config.toml
attn_scale = 0.177
init_std_up = 0.0634
max_grad_norm = 2.0
Each number is 128 + 24 x the weight over its row's rms, rounded and kept within 0 to 255. Layers, rows and columns count from 0. Numbers have three digits each. The size before them is the row's rms in percent of the matrix's.

# gate: layer 8 MLP gate, 256x96, rms 0.196, rows 177-198, columns 0-95
# up: layer 8 MLP up, 256x96, rms 0.181, rows 177-197, columns 0-95
# down: layer 8 MLP down (transposed), 256x96, rms 0.176, rows 177-197, columns 0-95
gate177 098:124138139118117203154135137146113158097104075132133113118078140115115164131118118144093119135134114124132119119119149112127149120138095127120128125153140146114120113132139149083087119165151143100103133119101172169105105172139141088114135182127128183132134121121121094057148146140156119129
up177 099:098085112146132148117108155146121104113094120121120112153136097117125136144160157138125103134145136175124130164131133134158111140115140130140098122169132116106143149161143124143138082113194181129174154129145114131089134160103093155156091093143159151149143130178149117132115130107164124075
down177 100:101111150124133092122134134122158139151097153152158137120148131155115121143145119144146157103127173144199183102133145122157109150125164120122076139162145114163180129100163092135120096118147153160147142125143126139145154104128111140087080133165122136104117153095130133133115155129126105086
gate178 102:138139129102147123165148145153090123145136128104137109127125156149163132139179130152138117110112192122146110135120138134144094160101120119142177138077132151134138109141117131139147124130143141081139028136112115128137121112167106108135137134138141094110139118128127093147099177164119137173
up178 104:101115136168125134152122127112149144095141086110111104137111144084137133103095133096148090121115126171098149166081138115130144138098155077124087111138091145123171166139177094121133116152128132147123127126142148140127141068100132186121098122128092091112136132129129146100116139149144127094
down178 101:173099089156135145135154145130098144140122150156149137101111137123154121079173177132180083171121150119127130129091130111128136140145108109151096098135107159127133126144138088134138087118137110101153083182109129103092103131135102119149139132132136119121111145160140127098171089120123108163
gate179 101:151069130128122129156140127123153149138122073131135138150115114191122135048128103155128121144121128153123146121147119154102145130129132152147136173142098174138118104129153114145143152151124122119140122125147134094124098152153121139102119165138189108132127147052162107135095122140137100133
up179 110:125142126129147120122101130131129115132129130153134145151131118078121109190150120136109134110160142134116118118131109107160149139117121118096099096148130072139090151136122111105155107091130169141125132119135129121103167111103116137134169086113059151088110098194118172117149117107127182115
down179 094:116133117120135127154135150102135134129110154150116104095092111196132124109098149119126143144084106147131117104137190123072127120126133121142133158107137184117162118106159147155113138142111090120141137181109132112126100129124147115121116145134153074170130144076159116136096163160147126157
gate180 097:152122157152125129122149111101172140124119117113134119154131082176105103125132168107124129125152121160140062113105170131160149146112136143166135114106127150090128127105186104125086110175128131118086093144114138116128160092116097149168130094113121095131167105128145111146122162123149112112
up180 098:178097111146132149131126134138108136142130163138117143113116087096141122162148124147069081138127135178086146127125117135149154156145115151132140132075105110144104116128143150100119214126134126155089134145123112121127108169103164108148140103090116138134087122156121128146103133158160128144
down180 099:140126117136133142112102123093124144196150092166127123123138126125116132154140142115100118132135139162131107127106134112100134092079164119130121130127164115144139092096130150113120115160118144141092136116157150117139171158131135186134087112178074147126141160114117137087124188088167140133
gate181 103:146122096098139125116160138112133104101140161097109108108128146130101136117123165114126166165083120139169138170094137142090114146134073121086114141124120145092096106132133106124082157156101101132108119119153124141114104154064144108118112160111142119121132130104137143133099130119201096124
up181 104:111156157113094140148087149111135098110104100127135121114104139148110091149108147141090137132120071134108113150098160122162166148146057148131103159106139122119136154126161146094106157094140141166085133150152161108206123109139129131108137131118113119132118143114106097145137132115132151131
down181 102:155144121147200119148133127162121126099123150176092135138124167114126131150159094151128147131176097157152157120130149109118081143132138117127154120141120120150133125153116134144120114133111181158143118135087133112145112137148117112136148091153165174157159134164123152065143151124089101108
gate182 092:173140096108163134124146148125105114115137140159121169138139146136120122169141167132187154145152085108152145140097157120142145095110089116113131080146102114144098128106115139093087113167124107117141126117147133133106145113098104116172160115124110132149099110145112168100102154136183092129
up182 098:151115094129096130134153097093106127110096144132153152148095107126102137109115143161169137130128130150135125155134139136120111157128127138122159123091076142143110172132151116101112087172091165165161127158104162141135072121137122172159104157147130091140089117121158085144120119133149119165
down182 100:124140112121108151110090126119106120101159117121145127080138143109154187109097111134119128166131119117091101130131131147098113137140128134168159130088145089113155166134094148099126156097137106124074121138155136168116117152164103182101090104118094165145136137121091107144092145105121153122
gate183 088:144096146151170173095150209106139109125125125148143148149136159154142122141132133096133148126126074164118131159118172095131130100086116124141140133169110131094118107131128127130097180146113134071154133129138130129148139103141098126123151110128110142146140094129110107128182135157088133116
up183 082:136123126145158158128126181164097110118128131151116108102111150121113120154126141078150102072141118140072126081139134149131149103095154115129127140125156079101108107082114130142139146136134154100163130109140167118089174115149129149147095110126098142141136138137096132165121123147072149111
down183 087:082104107157116078152093099151140109120114136105118135102076119123083073145139133136117113159095102083135170153134128145138140127143133156166137136082124123130151140114114102148161115109138145167149132156129123106106120143125121120139128132082157128102133182167152158134069116143124147139
gate184 090:130082106110122118129159123076123119105128116091147133093100153164145102134132071103139102132132072122137156130107110140124153182108127122149105135170151109070115129124107131104151131132164082124158134145132158162134120176114139149153140112094163118132137129136121128125150186151116122102
up184 096:103123131116116132152171120071123124134091124148129113085084113171165102151148113137125109119135091147112135121154120145139152147149138119133141139176163132111117112100109103125199120148135133122165106138124133146091128160102154095122134110116166096133149140148149123113175128173081131086
down184 086:113088112128116109130123136101106122147080140122099132101131128159135114108119126166128083172127052108129153125143091141141142119118106147121076142128165090108144144134097095133128171124133157123158139052160153115121117131114117118150091112137140107112143127151126142121139143136092173089
gate185 095:074114189104138136117134114138160111115124086117134111098137122153090094150129122129115163128146115110128083094086123122079094139099132123136092084134134178113178120131143136108094090129167148123106144142150165128130102106137103135137131132162141144146133138122153169087137152126090139113
up185 100:142096147156126094123125102120132147135127132129125173152133128143127127137145118110139147092154130139124137109111152108150161118110128138202116151106076134132136071131141111126081130096142149106071124132146127142197093112157120175149144105118135103127120150087115159111079132139148116097
down185 101:125155117111185148114105099125106124051126110154127099097110183114119096132093130161100100128129144130168142073163096128135122158156147118097127124129117154095152150138149092165114118153109109101124132137096142114152113128118142160153099120130097115132123075112148110147133096124131130150
gate186 102:128142137150143150100140113124135132126106172105153116135119116114150105114142141134088150098139115094131148155180178143137104137135133105121126100152130113137148104137124118139117142156101160089060132120105112173119120156136144109123135150094102147137155052152172135083108142120083118090
up186 105:141112185129119138122127122145116127157086112160142159107144157131142142115134102113115115155146110094133145126152151124112098118157145158121111146116117155143152134129131149124136120136133174143145118201115147136114088125118164131179152156154202161102165159118141112119139135188110159145
down186 106:147149134100100148122170118147113160098071120116141140142140109137114122130127121115104126130149104125161134102123193188125118143109165128120140156109140085144114141125113136143154122136125199123079122122110127158117099142163102109120154104117145122173150154126157108100135119086116148074
gate187 102:093136107120112146118094112135154129106175132095173198128148147139109148121145108110111108121100077166168103174093135079096132144141102125138120130117123138099175142127152171107125134158104106081118149120112139135137120130145130099139129137133143185147137112122079101121134144114119134141
up187 097:089103117133140120116085129114104144104152157129114133127159151106127095130145106130118142089108156134090146109149100108133111102082109165163136093128108080156118208095118094120105156107162160130110115104146148120127122130137129122132099102133094165108114087129135133121114158111179154129
down187 102:136136131143138142132089115143129147117100144173102106146123108076163139151138118125119115174144138083097108109130092125118116132113144146129140104108133121144114129096168133118137136165097154144118112141131119058152105096113104121118140100113107177139118128120115130126151037132152184112
gate188 098:074104120148126095140138095140105126097128148120123130141145122136112105097146152091162164148103133153149117131122147154167134164084150113133101107091144133110129088106150143138130117143155179056140094135141137124133167112116120127127097123082153125093168088138124118131089171106138119135
up188 099:089125191138097155151113119091154122152120145137119106139109125115169109147135163126127138076130130179086130117108118096174147178135095129106141130158128126135135134081150126149116144106078167094098125129124104106140122133151145163133163123157138093123109151082117143125147121157101118129
down188 103:126105146164131139121166144123149126134083107148154109104093129105147157123143084108157118110146107131141183129120094134151133156100124122156119132098156080121152122124121119168142117143144121133151159148155169090122184138125132160078109150162150156141141155187155135119152116156127139160
gate189 102:161110165124135129143152165127123065096169079142131155115141157108083161116135034131141152147120122125128134166129136129097109095092152097117151112135125129132130144167124121126124117123147132109130123133159096130133115113102112138135108117167116125131134113147125121070111143135176173126
up189 101:126122127117113168140134136154132125127087120144136086121116113094166119200148133091114114116114136139099076148130157114153153124140092131126146165164122129096168095131132113134123131144164142124109181130150157163077126082125162100117147126134112133099124113119150136113124084162107119081
down189 101:098148133135177112154133127127138119091099115127124112142111108133138111169106135159147134153157161163134121108168126119144102148091121110114132105142129178092146168135152149096095122144103180159137110163153131087138160123116128174163144123151067146122145115132112123123132139129119171183
gate190 088:160106098143112086130141108136134100141129109121147133146126108124167085108146095122139126126118136146139127125123134109148117097128115091124135141110162073113134149121105155118103120112108106125079095043130064159106145156112108132171096127106143087114122142177098104149139129139151109134
up190 102:133116088059086131126171100153127150112093086121125132102108088155090142105131129094117141137141151151118149129140115155104101131179122160155134143148145124122153119108133095091071137136090128132135128128106128122150101129159101110118102132083113134137162134108149118119181139143118088096
down190 094:142120138155111096137106090125141093175141109118142125086113118116147120106090109142148096112117122133109126094143025129109116117138124117114116136142119123122131150141129133119126115098138091138086171067127115131134133135130127142144085134119138124085097191129103124141113176111097145109
gate191 102:183153074145149160131100142118092153129176120140104149164112126120125124155125116107157154120121121118100079128108126106104132139097100152127101083142123128130084117141117110100133147119079101095103077151113121152145074099151104145129146127118133143117126096138122136072124118120148137088
up191 110:090124126164094111136108145138159094149170152114139095156150138132138132075098106073118115155134108098116132125136088090113124102143175114155184089149134138174129110149110158143153166118126123133106145135145105098121160127129096111165098112177143118152154111137127144149131133133147143150
down191 105:120116114139115112084140100140111124109139135109127128083146122144111153143170178147144100080131141107112114158094176142109128118123148175130145155133112106124170126145146115111160133154122197088113122139153170103109136156107135138116122129122082127104109129081116159131118164165122112080
gate192 101:110090098140170121114098144148135089132094123104124112154122095142123106103141141129163142156116121131127100134108120127198133157072118116137079087127124128121125079198153116148135102091152143121140124145119111137108118133133110135160100125110118090153154116117099099118124185095133122123
up192 103:132145155118108132149058120117175117119146145135107142149132126128153107099116116104113100095108147087129116177099144095112125075082173114158102129142084122138154142114141143139126137134122115085084140143118135124147125152125119132121112091129132084161148155121111105164078118098172117120
down192 101:097131184107116095135153093148133117145200118097097134136152098126156137141142111131105118126120135172121167107109108119148129153083113111165157124120138126154116123105159123090083102087128111092125134113135137106135137182119139127106104111111109106157142184151172111095137113129139125124
gate193 104:129144134100123176093100150117113098155163078114174164122094155144151114139112102086122108136119087112125091185097138129112128143116113122143138124125106155121127125165082172110095123136159110110139135123131114116107166137174124103116132152159161147154165116131135133119118158162142126172
up193 100:095129101144171175128132124136192101116144137141147143146140113096137160116102129102131102141121111161097116154122133133062141100117124136126152086146114122125162105098120094100116134114160137159128132084136108100124117125092108175112124077139121131123093141101162135153168148091135154154
down193 101:142094093139134125150108127144145081146121153131104113133115148122127151125146132122202117116101181140147140096092145124126118126113143086141114184112162153145085119121169163105139130132115122125155166179155134135125120086134114125141116118124094171148138117092077158105144105131147130096
gate194 100:062139138153089123136149147074144099128134108102132140115110140143122130138131094092192128139147100154139085144109102131136137151157155141126145088141111145127115131110120145157092137107095074110130153128107121156122145142162118123133094098153147123137106096135097146125112152075102096172
up194 107:141093157144120120132123130151118140154153101106115149128167181150103100124062110102124128091162130123146100117117094111080122179137144136144114098179124155092149139130103125144110136133134081122160134084141150119115145107099152148133122074126145113080129151134133148134094149132155123103
down194 104:106144129080152152188118131166128133097136127148129111159141123125153069106165112114111159171152150098126136103150164133157123111117142110133143185112116111130143122148160110128151086115105152101154114154120129065132109130110118085110137119155138139091161154118127148155136090151125141113
gate195 102:132103204164126136097150127127128115111117139112112136151126136185162138104133102144155194101078154113134134104146122120158116107114091151125111134115093148134134067167128121126130096122161100153128137137116100150125147147141132103126105164140137174117142156088144101093113143138131123151
up195 109:140123084131129119135110142136134094156147114137106105112100112099113144143051147094138115090173105090163138153145144132077138148102130091152137114122133105122133153116137116134070144151108157140128110111094126077134110098082089141161081128121138109117112102141146151160122108138129138139
down195 101:122145153120139131132112100138078128117154122130139138130150137119135126137133100128144102102120110177111141204148254120166100123131132136140112149122112125123096115139131124154116132120127116129126134134163141147114097122122120103138150131141110121157104092123136176078141157145124145100
gate196 099:114102148130136122148108123130118081116101089145138114153105118123176124144153083127132115095116133135137138134103158127095100121086117062167136094128085154150096101142140113131090108143135166105140097117134119125138117117128100134129122135198141113154192106107112162137121125097156099139
up196 097:154176115110107099129138135106111152107137138131142136120150136144127139162157118131094101080162136131080143144110154167125180120125099130163122126077143120100178135067144114149111133113138124078113117123089103109176134140149097116110082134119116111131103112116079121144104144128156125112
down196 099:114080108104110135130102111110116157130126140115142149116099158119164094126109136098159174099138134126177111130117104166147143150110132142118118118129137191121111132136053173139137120145115115138123174146105120120090126152152154134165121084097108109090082149118123123101094127118111153128
gate197 087:162172092101107161101141129123077114073140119119117112086110123135130113125154101116116166131110121114110134106137125132112102109138135165106131122158119143116123096126101146105090117170111115154124124115151152168156143109131132082088133207147146154102128094120143153130130103171158147142
up197 091:157138104141117079146085107098154111129182124109170141180121119137168112128167181121146109176118104117160134149108139134132123101102131117103132145136134098122126135141154115115112142122118080085132132130108113124129129152122143100140080064123125096131144153135101099122088140093165115124
down197 088:104111125127150182151133121168152131101129093123120130105137123139146097094150106143127112101071135105089140144120080123125104172123110132094149139167132111129161129148141111115164095112125111134122115168136147168158119096162123119115139155161156161081091099149142149105144103176124118103
gate198 111:124170121101131133134122116121119125111124155064161154119086078112110132106155109176124116087128109084155077133161129078174105139121096097106136106113145125120130117126117149088112134136138110133100119127129096161156121127110093117145135142116134147173156096094096099116109153154107110127